Weights of a small GPT-style language model, trained from scratch on English Wikipedia: rotary positions, a variant of Adam for these matrices.
Each number is 128 + 24 x the weight over its row's rms, rounded and kept within 0 to 255. Layers, rows and columns count from 0. Numbers have three digits each. The size before them is the row's rms in percent of the matrix's.

# layer 3 attention value, 128x256, rms 0.0528, rows 14-27, columns 0-255
094:121092109160166102118122130104135143090118104087092115156158143131134140137104100157101139126141077174119147103130153107133138139140107146114158121116111194119128145103107151179147127126136134096138114144152127109143147101130122124099143112152098160119144113127149114177177151133144179130161132177150151135139130105132124083109143080114103107157133133120148134114096106119124131122125137120150151136109093101171129101120158149089156134106116120160154116089151093112139111143105064173160115148172124119150120114171092138118105129079136163122133127143111120102128106143153098146138129082130123143081156104107169129163110097148156110147114100146101123158118091138195107146100123120161136096142144159095085107127129142131151131166162136178126125177142152143143119109115104
093:138089127143108109140117093114121100129128120153129119157103101132111094156111133162149172082112117119099105113112124154128133093152096114110117135130171137146076115177141118133134099169148141108134132153146163112142147112135100108117117134142072138101211130144131160100167130136124131133103143165117141112133164139088059124058126127135135163166133133121115144158129117117127139149123137166181149102112128098135115123108104136115122100150104077121068145141100108140117150148119114155080128119082136082121134140172162094091154117101145102160129106142157165118107120107123121125145120100129146112131108096090087112132076142126144144088158154105156130158119112135109098154128152139159115154108145071145130125105167127099095131120161144139133136126163133118140106152108145
098:103137101095146092094169146124113154159119114125188128142153175115131127139114147127153105091093154112093152108086099144135145118142105118084134115153103088136140143150135120104100145165143101136092173131141139082116133109134087105131129134117118115114156113104180110100141142113128096138152129160133147136131154114100111081141136115088121121103133080134108172135091136148139141088131178177120138137074132124148138131099138123144127097159181119109103143094107126148108107145134109086130080146147126138145147126149126109119171153142088159108175141088091140141137123142146133087164135080139121126123124148119084112112129150103081129134153143143134120153150115156113124141155110125110144112175115135092162130150147147142151150109093089138167152095123160148167090121133077
099:127121133148082131174113102158163100109167180126119139130140088148134155136096147147118156128089132098122166163123117139135132122118112166108079145116105097096100102117151108116150117112139131132166156138154122146132171126153110102138132150167114105110166129128136154124082152155112105141171097146126146095102134140140128130189096193131091129188143117158145177190166122123111123141114158123108141143134082110101151120097159130128143123132125173108099124158138164134146125101123136158119106143145121139134135127165096107166119115139149103166171127076146158170104164124171168120133134105116131116121090101150138116128155133104135062109169137150114143133108098146160135118121158134109125130099130091115168121145097162128117139108130100135134117101121118169111143113142150
104:126115157135172105152113115122126173122185153120139139148133131138118102131129137139136157141119088141148176170158100146132092097141121126128128105144114167162168112141113154126127133104153146117080127114148180101151128109137113117132106144133108158124103118127148092097124154129153138124134129160089120126203123165128090117139146124151135111109117094166066108149092178106150176110137122113146133153118117124131097151086126075114161119123153163140167091123114100150132155099125143125148129122120118131138087109127156193095125155132110154175111187139098105121152104160154124119158137084122093146136113133121086118116091081123116154109148134147193109100101123137126085115112152115143161140101116137149149097155142139151096146109091126113130111113142166104134148119113136
104:118123110172115126152154119090144110149105091120161107110130126147129071094141124143131122149114141065140172127139167105130127091162150123110105137103150137084081124125120148179115134177120143097099103141127169166157095124109172118146131159080117109107102110125141133152120141139108130131107157073111129153093144137165098134156137137131143138143125134105136119114124165117162114107146141141133119121095123169104163137194096147104113122101143118132157125131133140100131164126112135128110116111130109153133117073139130081174081105120123168146162153100126122129130092143125156136081167122099161111130138109135134122162143161098104129119118104136098157092119107119059134182133121156149142131107099113134139143110106120139100109167192157153156109154099131161134151125132105
098:134110144133111118110108160146147115139128058093097106141103144110137079137131148125100096136150098127126123104155147141097132152095145117116108110136124144125121113167135086124114112158149154178146145137129115111156076129135139178101097093123120110138134123109141091093138142161137131130090124122130111163159127125125123119142145091120141129113111117126176067130129138143108149122118105173123149130087104095133140129105095168072129102110102119058155103172152128169112082138126126161086098131106142142153133120117124188154147130121143119140140151123137137124115107142134138139154147151140120110158117120162127137136170147167130157150151142107118123139102154142130121118077104142110116091179191068093143093175134119129076176111088096127135126138119113083128136117125148
096:112145147135135121129117117128119123149120112126150096120148124132086098098152121124119108135175141070133120097081099124120103181127106138137137092111159162103112110095123116160163191134140128129109145148106141155081166126134094127117183129136112147134154116106138139116113129114122112148142148175123128164109120155135105109135120119125106119092184080115101147173119131129158111147179153212183147130139113124133155137136112180173115122112125136121153150111160145127150134098118177121117142138131148140140157110153117129119179123126155140116141126164086137137056108084151157129139091142113105117140100130127149145132103107139152125101134146106132114153086100130099168119144139109122143156120127077108088113141121153155103151140103117059163135154135115158099148125127118
108:112113136131159149104165138193141064102115128148132150136134119142156130147149117095131143112145144149086156142132134130132176111123148094129136153126085147133163116135123156112155075101101094098086147117124164133162133112130152087135120119124099139127125137159116182092095086103157159111101137076106129147142143162151108113145120110106123158117086142172172118119152110125121122104123157136167097137137138133093106131107151118151082136107099186142144157160147101159109116103078077142106104129130111133128125147149101108135107104104070104116138124148172101098178105111106133123177107085139118144175108117157131118113126136107093139149152152106188143132153103137158119151143100103109153119156116157142140129125136105155108106113131144125111108139148137130117130155114163
105:111095147136107132138080147115135108113122171140063151108146145148145095101146112135109147095113103141119098099109121122134117114143103101126141133148125165148115130136100119119130108146144142091153141135153128108141124103094101115111112127093152132108099106149136147143133113099100102094131131184151138107111150142159120110166105157154136136084117150131117087087107171126162083118155108106152173081168154088144154119092147070151110107160117109135098121122153106118119122126074100118162127081154139127107111154134145153119116133177122112112164113095130103084136106164098126142092119092103156112148173149116140128143097091128135106132088108148155141096165153134081128094136148124087177115138103129113163135133113164108116161146129147120139101130123143087091134163158157
094:129127115174125080139132106096155132104177141122118148099119120114110146081092132119121140094117116163153146134149095126106144134159125156140123140124139159102085108116132116155129146138075150131061080121109125168117134124089177134066108130165103120147152111114128150086118085116126123144137112129153135129151135115067138093131153119128144152113146123142128149138123108137107128118143142161153110132130150136142161162152132133103145111127174095099115141094143119081115149135084112145179113138088131140129141127139110126122153114115083149160161154098101144146111065093089074098142143140127124137144151098120144102118159119115130095145112143175157118149112156130173108121101135134162176077142123137096094161143156145112092144106106136157166173111127149092134118136105124
094:102085131131118119127152126172092130138155126145133069127101132153131156097106127098121127118125124120108097114135159115109145148093136123097105147122161117097121143182121137141112119111091094173162146125130124110166164143157179168104125161097150122125152110105148129171117124129120128125095102158100140110175150083132168131114098139097154076108116110113132137151181144109140133149129181105120101174143136121120166127152128123134128116170140127121155144118076080146121133144139124106102154077128119120097138129136142131128117133183169134161096133132137108129107098121094106094097132148132125093106090161127151128115159117079163130124128140153146109173171160153173120123112123144098117073166156132134092101145115133105102160153161111141128114085155107126146115151112167
106:129075152067112132153113132143160114112101152143155149123133123122143063136158104118166123106097145102119141115101119166110132166122095113114086107136170102162097145087134133161102129124137126129103137129142185165123123134122119147084137128097129132112120155129136118137136139147175102116126129137146166129160104104163122145147138137109144149122153140190149120122082128174155144125135133127115131161117168139140173165191138104136098084115146136123113172116139142146114148177141108127133109133167092167129129124079129156135116120100109137152132121161174094136151162133077154093145153140101112160168159131122145143149097141143139131132140124123118144156116129147120124151116173114140167129102104164113122132121093154148115077092090164082092163114112099151129112121126159
093:138136138182078140087161140094089123170162144099152133158126098151113137101141143119107173150124094167116150135168179146104110152121111126108085090124118097141124101111112108145115085182128132135132111130156152112167162142158136115095140103157151124101104112117167127112172152114107132158162150114131159117140161138094091182159134106115116110151095082118091112152114171106118146106147076110151128085116144128097123104122144158091136163120082125112147099127160147123103141135136140129165122148130133134128136103153111166123131133116137125131122170143138187175083107114129121164139118104082165119144112151108153122104144147161091110143122124108124117096120111111118095120106111129093101131124153112130135125133140147095101109138181106150147128136116127170123139175137096
# layer 3 attention output (transposed), 384x256, rms 0.0507, rows 14-27,142-155,270-282, columns 0-255
108:150160125155141121132148126166104111124125116147120140107093153138152111168126115126141107133098184110107136129105113113119134154089125164153153115101119119140117126126142098144138122111114110178163111118173121097139134181123164140142160129121101157108092125137092104155104157134125155149123126167137102121089097149114127125144118131131131120100114187135105103136109120156104159123129106118177151137087110112147153146136118116156097132165108062101079142122131132148145079161136158126120060086136120153124115147140100140108124083135136151101137120097149146099179106143125136111106118134120092136111181132113076122143128140131180138099164149066080131138167136145111131167126167077127094108104081143154100130143125164112109129113095152130110137129117122140155093113140090
087:085142130148131174143141147136143095140115111137124085090168149144144120147085125138101109153162082107108090146137146131174145136162131101130148135164126095110152162121129135130134133135145095145080106125114099157158143163138110111100138128126120152163154079156096132122088140120093154123139137079121089090121137109129138144152167128129094132125148115125089114132133124104133088116153169154133140135110125113079162155141123095140131136133140112083159179129153096132113132142170153108106097094091121125127106133089126143092088122133103127126158120116131049093160132094119111107151146128122126137158123134114130187110146136112112084136135106100151076118120184154136143109125140078137128121094144141132144133106132107169105129099122127119128153114104183162115113137077168
092:134139093142081124108114136120124124124144130111156125166177089127127116114102137100136137146083163055146106089152113116150142113163086132167144130109135156117083156110139154111152115134118065135127107126141136111152127178129133125127125092110099073145121079139107134131111117097064132111138150117099113137131096131147103131120157104098121151174139151146116160106160111127128111081143132136133126113168143148075131127128105133109085124109139174109113127150152079097134156168139140116089109139152112063163150139131117102144128117155124144146101146138126132107182145138091130107181136122151155106153131125123168148152130150118121160096125134165083117059080150097130121142107159142101145144153124108152140135104161106145103148098120153121151139113145119121107128119143129
108:055124146121119128118109131139149108112142137107138163106144163125107124135137115143092104108137097117155084152124148131140151095120158142107137139192128125112124152143107148120098121170158099161154136161101135169121143117156130085156160176166151155126106087180117140101118098123128130115138110092143094082126091131114123115125159107111117110127137125099104149144121109161128150147135169111163072117156138120154138142151150127160118115087105171153151120144193121113119148126067138111117144187071110111153093106145166129087092125120128140095086148091141109135087114129106122127154152145140142085110134146141133119118150121146106114095131118119121156125118114115125163124129123131145141139155145185120144115084193125138146132151131121141075151089104151130108116112131136
111:126149114178100140172160117126115090131093154114156119117173105118140170117114115136132137140101109069116141150097103127142162116078113111130115140137137129110112091097152169131121090104110087156145142097119121079130138116113166139107115159166053143131092098116157172088148159132129123118100117128111130130115150152090146143096098141129092140088137196144139153110121123138110158136113107109158089119174125131085144109076117093107118148087135178111091127085151145095164150130177100104133109117136126084154106178152105135127152133162140084074128137142151144149151146093136099143126103091113136135121111112131118135104126132130109085110129102120076112129151137139143123142110112125127134126116110160148141141131134127142136108086123132147108118108127115158160140124151152
101:108160177165141141152100096150160027111182138197081149105151153122168135153137122135154099114129114146096139126133111128099141128158109122115143122133144106144130127124104116106134110126131149124131122150113149109084110107149095129101155116071100149141154124165153144110125150110121125111149103154133122108105155102122158124151135100112121134125109123100144127133069162137114107116138139162091101130140114100127096132128135142101164114124152090128144146116102121169127091089099141145149170145147074123184171133099143123135140161139117129130146089127110157157141119133113142186099129118105117165092138162120113159121070098124134150164171163112140087125159137145148108120134137148121133100150099165152111118134146127141136101134142131147135140169113099114139129073101136
102:163128098154088115120118124125121158104105109113163114162097118161138180158158090162128136138119174132114089104125122117180131098132142131133122113166117119094083114158120104156131106117099125140123166128111133133159163176133065093130103117096120133119107129097127084170130143134150103111141124088104129143100140105139108091174102118142112128138092095122165121144140123157132139142105169155141127133115117156159090114149086107141122163122071132122128125121099148117085152152104098141121148172130163155129168095112119064126137150117126119104152188130133090151151133124118134137110123110119137120118102121160163125119112138091115124168093084120166137115131142078142121168172117116118101108176095117108163135132111108170121140095138148099085136142129105118093103128124128
101:171137150124139139109108108132162169129089104105161142112105165144094075163151196119094164132141109108122092108142126172155127155118145146135139132163129089102067121156116148151135114144145127156124129150116142120148126099134103122128142120108116066149131165132147136162139141098124124135179144129130093138136126138113089136162115118140131094131161117117142132130121101145127132112140148139131141132072123107101153147134127148160128112123181107096147094108140106062142109122086150086106109116118110103091125147132125128122109090112111158161160152106162159122143115137101168101165155177142088108069165153149151156117170155169171165122105147130097130136101080154135133132123134083154129132135127132169164164099112135130139119152115133130095128137136121093128107105107136
106:136174139126070118133126111139100143155119165104115149120107106124150143087124130097150169133136119146132121124081104121111109137120086121127116114147118177129108110110138129146121123104127154071118120069113097109141123105059111169083129119150107194115129149145091123087108155130160095130157116122108138095136128114137147127048122148133139141141087139139149125129118113149138150128103137142098124153148130100144109132087113121095161134133118098103125162112107164092145161178160107129089102126115114132091093143137132127156122176089152165111116130173141113170110153115122083138130094141133145141139109121140125095114133136131134058134105105095125157127105142082153090100106102141112136129094153142112137133165077144115152137137115101131133115127110157176123167143109123
104:142165130104103140145139116105124149122140100146114142130109132150114099093094097172128107155128168107171120099153132142135192089117156141126125129102119135138122134164137144110145089093149137112143126105140153094146092105139152158083105141138125135128135101088113154111154128156092101130068132134159116143140101130134117116123137113145138119111114150137141155116087107128127138133112085109158112121183102156077180130120130108125132142136088154124132132080176182113144113166150163130103141126139064119111115154185154098087122142125118094092125107151137153165116110113133103105104136098072143121150112115103162095120181184109160140157173126127107127135123132145139118117096133124129107140121133144143140158092157135110137146114175134124117125143151074142126170143160168
092:136166121091122107147071119146086116142086160152136128160130114150118121156153126118147109137118117133133135124120106111145137145160110135158115169122142131092189170125106133137135107126102107107126130147131090157157145134132114139159130100129116180142138140215094107133127151137124160119151098112130138139133141114128105117134159130113109178130126122147160178088131176151096151143111193090103129133175094153114127146111146119133107127150151103098109142122131109207136140163170157095107104107137155136114136122063091120127132144111101131132172169145087126131167145128146185115161121143117112109081145104110138140122183108150157137133133140124131134134129130118113103109122150091141117112107115184164153127101140132130107150136109105091086126121142119142128120133156083
096:134133104136132126169142168096097110107127143148119126159124122136125171147138119114107108175108176081150156157123177122163142176134124115146106154093117131102147126130136132099105132132167136126108141151145162149122100206116116111142115138081159056146123123122142123141178072135128128138092138060173133164156085152102109127132152113139123130158120101155118184132110150127143104118147144160138095112152136150111087138151137138129096100101076128135183102131148084117105125136117140085117159176090168117165151087104128128139107108136088123148097137119121106111138146140165120118158159119142141102138128068127141124119126130118106121123135128101131142094133136117096185152188132118102110117136125128144121114150150114130099155126111121131121158128142121114132094131128132
124:157152104140108135152130131127190152184133185093088114129158160163142112109121087145137114080142097170119143105113133112150136117126134114112081100163119134124107086116109128131181140143108094109134116132141093145115160106101108158103118149123088129158162145136131125081118135124144116095156113135198096147139160049134140129157123101098143093166124137106138167157106089127111143133115135115109106132146144129117113119082130117115122156158156140132106170128108145119123138097138127137127161146135121114106110163120128139152154142138120097142125076147105179129106158078094121100108125107150150104155154128107123104084156097124154136133156116130127127094121135116126136084104130190129128133147141105109163126157137132120126117122138101157158106120151140182115176134096164
095:135123086133132159140161110125138153110108127113168147121151138114112138098094126131112093110159096144141125146105127115136162116129135189094125111145110091123100138141108128150144145121135143132104121127103127134136151135147125077144118146191115118118101103149132156197164150151126134168128130098113093111115145108140140101157128135145121097055151128090154111109133130163126120141141160121148086121137105123159152133163125118149148142099101114114142127095133145127131134125121088158189175144095078082159110154129158096098139152118075140110117204144155073107131128097119123131126112134118120123112138148153109144150128081167100110126094132132146126185114087142146110171151102085142090112132105133123123143084167118126183118149119138116093147105133104100123121099112143
091:164180095142150071134138125123125095071140163129145110137131104126122135131126115084134063102119131113162115103115164134157134128131098111099135123138138089151121111145097124097099155122135112140146071193126125148133137143150142129146139131126084150117097124073128146132125123106124142129128150192110122140139153111121149117125119090132132147111063129125129085103116124127082133157128139127166118137125112112124134167146173102116167150102121178138084115151150107137117132135116118082128088143123167125139159102117129163115079095094146135123118122101140102109115102132078121103144134121141095125143118079168067169144132109137149123114140131115100115157159116096129153170119141115160123129087139194157143152120109166080143109153172109120132126139127123142124108145148139
096:122132117168106124083108102135126119126170089148106141111131136178113114151122131132112127118137111141093095186136120189101135115181108079120129141164088148151140163116107087137118149111148123125140114081117133112127187103131129102152094145130133153080131162178159154151133087103110112130169120121151111118114130159111147164129106152097156120128114117117104121083152170097146151122135125126120167108147167120140144111123148098132095119155123106153155138134140122119116097130135159141123118114107106145130152137106127146111104134117141117152094083135120085117158137110129119122139117110118112130061088140104161185137164135095137081111156164112171103150118121130122117147133152164134192165098121133119134130094131114146132103101152155125101115154147119125117060152185135
098:126132098139076119118123114154126127173080110127113099093108142122137101096166147123130143146097151167145113145151101121140144080159074079152134096130144145166143158117118138134119192114113127183102064167140168123139169154145163146159105164141131104108119135115133138135147113074161138137118145095088097120125115127139124147108137175128102134173123114106136138097150130117132065111100132133112144149130103131135093118132118141138144126132159132129102169152098139149088158113147127176119133123108118085119144142136109097129110149140103119128073187147128113107119120166125111168138140137152124106113122126112186149100179118079146120162125134153084133150142116102147114110109147119157151119096159087141180134099104119129125100094123149108109136141134130099125114110138132
096:132139141142138176133114137107122113144164136104130152109114124154156091144127122145094087100102082184137169147095129160136127074108131144119111111105138166115134134115105152132105137126113089140129153142125135137138109097090099131108125115171185128102133129147141145134137119124151130137151095117141101135180115137150113088108120101113126104150128122167130153101109139153118114122139169140068136137141124131096104115166114109063127079095089119088106135108125129134125116127125119136154158169142129125110129182173127161088144137101119097104109111127127112112171086112112101090113096135172091115133157201145082155121140139079150132140139112126170138179125106109147139139107136138160154128159164116113114121138154122177119156106146109161119094111095175103100127140139131
104:127138128131143117126132106115144105179114145125144123108114109129125142151126172102083150130150122083165157145139140133130144127129160101145104134181120130130147130131124128121131121161113102148109124105127157128142144123166143164175090143139088167095110078132119128110113115141129110108108195138118111091137110150144144109151097146134131110128087162151135145147090111093087106145150105142153096112125124102117150132150152080142109138155126178176117114181118076120119119142134125140084128108164149136113126111154104081169083146108106128126122118127100118132081108134076135143089143157111098121159065137093142113129137140156117147171126139128153126111142140149069123129083097151148130136089118136188135148133117103121092108114154111128101119170131102131135114188161178
105:104137136140125126101088105097158110088137162088128181143161162105125116161139153160144073118120094121098152141098140109115112172140135100123139113127141136119129087092139132089106094124134146162135145162148084154126122171171141142093150091069098113165139151160113133127149154101136129130143102131190126107155149084116122149092116156081114128112085120130156091131098154153078118117125109095132104135123120129123117102119134084120115099155129123132137124151100178119110103145133145122107122121106069118144130170114161107096095098083137199108131129136146146138110115137144120146134117150110119138171141147119125149157117098168114143155111125077153148137130153130111128168126154128138113091123097132150179128135151155136105130117083145148156092110160134124118113134152121
102:154138122112077121088109135125093169117133120131106136143111157129108127124160109158126148136123188142086137155150130138132131152119129127129144188090124103124101109101060122130148151155103151139124161124137170152089144161113084093143127151097145119144113108165130149208135134111135165106154133150124158133090140153078171161123085143132152104136143106129128124066124126126140130109117132115093122146103150140076135118081101138129112123078145102118161127147152134093111114088159113056131093121119127106121124106137128153106119123123150117106151180098145115115124122139130116143141120096115139171120099172176102128083118105132092115116119130122141139163172133107121121146137115137104150155142111108131112130178122149114190118154146155145119129161123105141148118153147132
096:120103131102105139109123095138098117111096149117127132135128157152108113163091110098172165089112124116154128140107141136086108112137157125122129135144170159123151119126116115149153174168164113125181105127131180138116174072181124122122149137156063115105102127142108119123138157121132155106147143080124092111156193129132121158080128150130157118114107088128138157099143131132117122146136136141071143134107123122129162151164167106168121128148124106161185167144143105095097112113162125146118107081121113126112126134154136157090134160133133141126138107123131124090148140159100145138171058115148143122150117122137153155102114080108097139135142134126146138115104125127063118079118150102136133159136104134095155110108099106162169140133113139145127127144116147099132116144160138
112:121147144162139097159154137096158124147162146110086090090098098153140153126125154113114160176125098115128112110095159152147158106110142140145110118152095130138142103139125116156134080110185108121107110095137094115140133089093086162113114145149142184133168137083126085148126107129123083153102105119121144111103145130125135164057123125140130132132136139154138118127133138116113137121137139126155155127147151130120126136110149156102139099142100096158163092083129115149134140181117155141138121090158075186084109122135125124164135125104117135162136098153077135120130171137129135147119168140108126144126070151109120079148159134162138118136131129160143147137169130134170138142106175148165118083109113138143118140115194120093108162152133142115104128128125111141119142152148110
108:139147150115164127161106156111130108155142114133171115159088130114143128130105126164131111136132094102144170095143113122087127121125143137190109144124156128138143134106156129144145109165167118140161158140150109130106103123101149195106079140146136159104105108096139154142171154149156138161088130116153111131144088140154116120175099115134115121148111145113140155148104115143151131151141125146091089116130048111156139131143138110136144121119116186127126096125109155107163129142112183076099131158157092137145137098169128126057131142114096148113103098111108114151107105100128118130103144143154141094137109120117074108162152138161130149127156181132101146156133143144130157102112162109090103142118134134141135123114157121123100113129140114100105189147131115135131094077135133
102:128135138113109139133103157127116116115070139084114121129154101131120123155142163141123133114101100144163111129132174128118144092062125131119115099144095100131170155135110129116147135156137137134172088122149126143156113091184113154148115068105105172092153123160060104153122120110122146115084101166145109150140105146125112089122126128139139136118150114137131107131183155122107087164140133153126127136161106192123128103131156120120130125136116151121120130160115097175105164119130116143087103123125139114152141121108111141147102173133147132122131132150125114106116130203159130132099135165090088085111127107102097147125118111070152185121137160164120102105097141148088125153127141157156128148117111110091120106134100116117150139125106131106079101153160134161141104156136129
094:115129089137144124115146121143115149123111117162112138124129123132163103119149155154048129129138128146159116159154100118101163120111097142177149190118125086129133126089115127122102159126101169122117122189119168146096101152098116129140102166102167050118137113161138150134134122143138099094139082105134140140130117144129099115124094132133111146123173117140112117158116136135116137140147143157158157105133107143140151113081149146112108156143084111130127137144168111100169156108127150102153141161073103116125121133128169132141122155142106123115114115167126093123127114165174105108151084140161147130097137137137075088157134143094109109088127132102135127098167107128152120099157098132133120147115115152123088108155180102124179158137127154113149153132136096109092151105146145
105:114129089116077146132102125131146159137163123110162131095120130129136072106148132123126110113150098182149103140122139130095137145126149148170151144111136164082129133070117109119127135126167118192118154168125130169090131168136151141131123154075094142133168123136163135127126145123132159139117162126142111146150118087129082163165109119122128166140123139085182164198138164142136107139122112144116138117138126157128120113106112148114177147149139107131107128120093115162144101115102122149113178106114135134135102134144125121100169142102095114140104071122074123134111085105145146149105125114104105059099136151098135098109140109099121166158152127122081110128124112073150118183102148142125115147117139135122140139117149165153099139103111158110139128133114147165139132138127116
102:200138113143124121086120118097128120098131098120150161150137177099129145093167136112111084146113146118100149128152100116110151109150118091125110106153116122140137118128120122134125133093100143130166132154122154147145164128143100119159091157158116111148121082160097138145103177120114131095123118114102123140165128117128155094138081147106150067082082145129119126102083147131156126122173142108123107126106143092131121117100107126134119147061097164139116139130154125100110115101124103071095125165136162093154126171157122132116091095142157128097100129130125140121122138114117131110149142147175100150135161141150081124131114116134150103116116129141145158154092137107098120157091140096122128155134070134153141102157140129088168109163079169162116135130138129085144115154125151
085:147123125143101092135157102132102092123156091157138145172130110163121120117143143073142162110168081131158116080120154145124145100083114193137137117112126166116140151111159171127154164111134143112144128154126169129140115103124124163133157165108121127125154121084144105113112107163141152137099139162141167161162134173121102136092106113155171148126123063103139119169135141168150118168151112156127123131134109125138113132109123133106135143137107139177089111144155111112135153131126115115098084087120125136126131078088098144115079132125129177102085122124132124122123167143120170130118135097105104144152160117110136173126145096123153172172128132124147106109106123119123149169114146143155113162098113125064156132152150141132119130134158099132145112108102160113136163153136103
093:117131121148111125096131101082130128149132137112158122178113125139149115155131107143112155097101137093095137139134107114109109144177173109150134125161134147130155135124137066151110153101117111123175180068099152128115159098096131118099087140120162139101141098153144118132151106113150100139157110104137120152144136135138138155122107129154111113116135111140121140084119159121133121153133124121103110150120087094114148120109109121156140110147100156100147149120120144124104117082177124100104077137147084144130112115130156119128141114148157131114121084124113123113130123129179157142133110115152071143111139120133114184143139140124088122103158128121190089129147124149110108093114121146130200142095120128103128142122125160049151071110152121107095126137157146106136105138125049
101:157116164131127113109106092088140097154117118133107105143109070137111146171109130138118163159139075136155154194137081132096102095149091090116124141152126146139147174150136160128135149137119148120117065136092107147149132179109185138092105158181170081143121120163104110126114124085128158137118094108153116147126129076159143149174131145120120115143116141129139157143147106134136094148126110083099136190152122119114130131138103140131165122162137139117097158152148164125127130119112099134177122121123115101160115155104131120133108122163107178125082154153137148106114135135175173149139181156139094109119131104099132134102126131082118144152165135117097124127131140138138115152100141119138134162122138087144153145097144139117118125137140151157136126159108151128111120138150107
098:118136157116120104102106132097100139144134125133110172129181110147122104170157112103091095087126147157105130119126128138146094140117177128106116091122113145123110121135184111115127115117108108125129124132080122110121144131122198147123109126114142143132158141178104135094115126140110121125166115136131129187163163105129148113118136105122148108128106150121167162093164154114127154137152159139114150128158152128068169142180148153134159102077125122095100148104128139105158139146147173155158099129117126108092102136193147124159170109101126109105125123121127138154119089082140121114114097152164153114136142132141122129166145147131103102104082077087119111127147119096114088144089118112160115093099125171109098145073147120100102153141136112100119110137146135108117138130154099
092:179139133140143097141122132122147128161090128151141073121101141103108106133127167159102113153109076113143132151137093132103084133110070131110148148153119123149140115140114107138143131123138121127049083072132128163108134136144122127128136154146130172154100115141101131130118125137157144120107150146119114071119114114164119088123092141101161118113129116132093148140129130132146116099093159118107143157093139111147165117118113136131112103122136139121137143139112141120137119095113120148099140088129166176158157122098115088146078132128132149166135139137094117121129154142156127105152140138107082139098105150120186083137154104140107121174124097128154116140129137124123115091085095110120111131097142077132157163121187094178097099107145155127110128139095108088085139173151165
105:140127142139105115116115135115109126111149142135167133125136123128119154145145095144106133119164105163090184142155174127104090187149174118133126124165168120118129137073185122060170177127151128164158147112129138111118128161164140110141082107108142076123120109152076119124145121140129163106110153085187132111140148111082131132161166162128134130162119144118096137150112152138107120162137116112128157156139168117151127135133108160171132158123091116149122133106131105152132110165160118144077128134122111088095127137151138125150144124074108159123143123143115124135103154128126112101111142185159138101159151107154096133110124129127171126082132106106109133131087149123158120159117149071162140116106103165157160144120129105105143125127108096123114128140146117171116117131144123
100:106133123128106167092107113104144100160131139125130111112122102136128099123134234113147148122144137088103119182139127110157078105154127126111129158136110103139163153119100129092111141134142146106120143090152104180129153148157133108138123122136151171125152096128118125151128118142104137131138120192111107128114117083106123166138147153147153120154126090086180142147140096119103146144119121117138107098132116145113140114117127114074115131155094126149124128102089152119146122123108127121151119134185106118106131155114100149135132159129160093121143117092134148140128104124146144142148142140118097125156111148107079129108151138098108157135136103116138121121116134114166149187141165089086196143122114120155159176117176171169151136107162131138130109153091145098123153172080118
101:140129115139108132123090085118127135129132093112122126116098153149149130169093124099108162110147108124105150146130145143150083077151069096094129190120115108132127106150100133113126082141142123130156099146116107189129110111155144123083113099151161168099123157138142133166144139121102150112124116129147141137165152128129138134119132126133129090149140096123114137115171125123142101086151104152127099136152118148125128128174123076121121183117115128140126092111149123150142150091122120118131134123111165113165147148135085110106129137181127141133150103135096113121105142156173076124153081170111134144109140130128151126077133124102113140165096162118070151165108149088109110139143103098146102122130092179117130129128167129165162159130104179144135132159109093077099108155139126
098:144132104115149105152121174122149113119126114096145138096139093164137116105162158120078147120137131101093135178177155144124124147132139128172086079123144133110129122084120116118130160089123136153092134064118077129106167097178089147168130132113139192153117099099113137131120112113178116124116104142099111115126090123168107084166153137146138161116141119128150127123118136098092113143107168106126146128162119098144141144090124203134146148128127128138113120115087125145098167163140128083092142105146084118097119132177118137143151126131146103117127155134135116120155098129118153153120154089168152141118128159140123143125149137096114127113150100128156153086144098143104119114136170110171143120131123087117110165113168134125109171132135124107119112153136159140144172112126147
097:111113147190097106122137148121130096145128114162133094157117113112137128117095117154120137149111083104102128120119098120095110123094133143193145169148111148144124169114137121128110140174087091079108146075153173158132122160081101120122087154164146166122095119150163113124175122133154120150079113127138118114114103111106124123107120144121088101133153125094131116136118145131139130145120138119104083132092068108169115138111099140105120111107148175133135138102126121131124105114144154180136125121139089172152155082112150087093102130196102133120084112122147120118147140128120151111142108131118107103089108117095120139150136116135118139136149130102140134103128147124097148129080154102067143150113107154128134116116178128141171105118151093138106164138151092113117141153111144
090:135140118130140100129100113124124081090098135116169111144119117168129083146108141123099161128151104104112108140119100134150144123131101112145113108153077149114114127118122129112128068168128146075135147162107115098122104039094100147129130147100084203111137114100093183105153092107121135076125117108115119123129088114127093099143096136085137138096118138132127130104139150139116136122154073141167130131157146151110109124113158118147137143129134164081109139103120143126150113140103149084097123094128141101140130168140113116162119129138126133104134094116112141116102178114179118166088147141104125137133132136138119116142133124132134142123119141147162110119150155122127126104156143166164104103107120133069131151176129157093104182141137147116092135099153164152098089127119133
090:110150131145135102099142132147114152134102149121117104156104064161149079125157136105114163140084142131135120122155099152118114118142113111146139172167101130132123136149087099131093136135127109116135131160105148126145078199123139122157159105165119107082128129137143103151120169104117121129141108131157112132152086128144128178158083116099116115112139146121111113138085102190098119104135169124068095135114070181123102091127135120151109102140132131146125135152131154070136098143085134136183155130159104133135140150108139123127120118141103121111077090135137132103125125139146109130079111157139163154076129127151097104129115141101109142124130139102096123131147117133195113138114133144137093142147116137120137084128133098129159122156155159116151065142129116109127145146158122
094:205153120118114162152073166121161120154131150092102106138126108185164134118134131137099170152112110140108112163154128162093091113143117086168157168124143128115140107137112153103156165135110087130123152143147158154147147201162131107143121132127104124136103147151150110132108113109093154097125110110164142100136078069110120136161131116130088112125115131105113141170131134109163105108113141108113125142136129114147132140157124126127118118111148140121122133137116086170114114102124131170131188113141171118157140128126129105131157146135093153155058108129151114125113128079163161143122105139112124097138149158085110129129143143100101126132127126128144125138124111111130099149123139078094095139114124116159174120101151151166099137138158158115147161160087132161158142133157108